config = dict(
    norm_place='pre',
    positions='rope',
    tie_embeddings=True,
    parallel_block=False,
)
Each number is 50 + 10 x the weight over its row's rms, rounded and kept within 0 to 99. Layers, rows and columns count from 0. The size before them is the row's rms in percent of the matrix's.

# gate: layer 3 MLP gate, 256x192, rms 0.227, rows 251-255, columns 0-31
# up: layer 3 MLP up, 256x192, rms 0.233, rows 251-255, columns 0-31
# down: layer 3 MLP down (transposed), 256x192, rms 0.165, rows 251-255, columns 0-31
gate251 096:27 74 66 54 41 45 54 44 59 45 58 50 44 48 52 59 39 41 53 57 52 30 56 40 41 39 44 34 64 49 28 41
up251 099:46 50 43 41 66 55 55 42 41 55 41 58 34 68 37 57 63 71 43 44 42 53 60 56 69 40 54 58 41 50 63 67
down251 097:50 56 53 43 69 54 54 51 54 42 44 46 27 53 40 55 48 60 49 50 53 42 43 50 53 65 46 63 54 49 38 47
gate252 105:42 32 60 57 47 46 58 33 48 56 45 37 59 56 48 50 52 45 66 57 39 46 55 23 50 42 38 43 48 51 41 54
up252 099:65 31 36 49 49 41 41 56 47 53 51 56 43 56 43 59 43 40 67 55 64 48 60 46 68 45 50 51 59 45 39 65
down252 098:50 44 45 33 57 58 55 60 34 47 48 55 48 32 30 46 44 55 58 61 68 39 71 56 38 44 54 64 72 38 35 33
gate253 101:25 43 58 80 54 35 55 56 53 44 42 59 50 43 49 58 38 32 41 42 50 43 64 59 35 57 50 64 44 59 44 36
up253 097:42 49 53 53 44 53 48 54 49 49 50 58 45 54 58 50 51 60 54 53 40 41 48 36 61 44 62 44 38 52 52 50
down253 097:42 39 44 43 60 39 61 46 46 72 52 32 61 49 43 53 38 39 45 70 52 45 52 46 63 55 46 46 37 60 46 53
gate254 108:59 63 43 59 61 31 46 52 51 53 41 33 50 40 52 54 48 37 43 59 38 51 61 49 40 48 38 54 40 74 51 50
up254 099:45 27 54 45 53 48 46 41 47 30 45 46 47 62 56 48 52 54 51 67 51 51 49 37 61 53 66 41 59 51 58 33
down254 103:53 59 48 55 54 55 44 30 44 49 43 62 38 35 46 60 58 51 50 45 60 47 39 33 30 61 39 35 50 64 52 32
gate255 097:45 52 32 44 42 59 53 57 53 44 56 53 48 55 46 38 64 44 29 49 50 39 67 54 50 52 35 46 37 39 68 53
up255 092:56 52 38 60 36 56 39 43 50 52 61 46 54 57 49 40 39 38 41 30 35 53 33 40 60 50 51 42 54 53 40 43
down255 100:62 54 47 59 43 58 42 58 41 66 44 28 56 54 37 61 57 56 48 63 62 47 49 53 40 62 52 57 38 65 29 50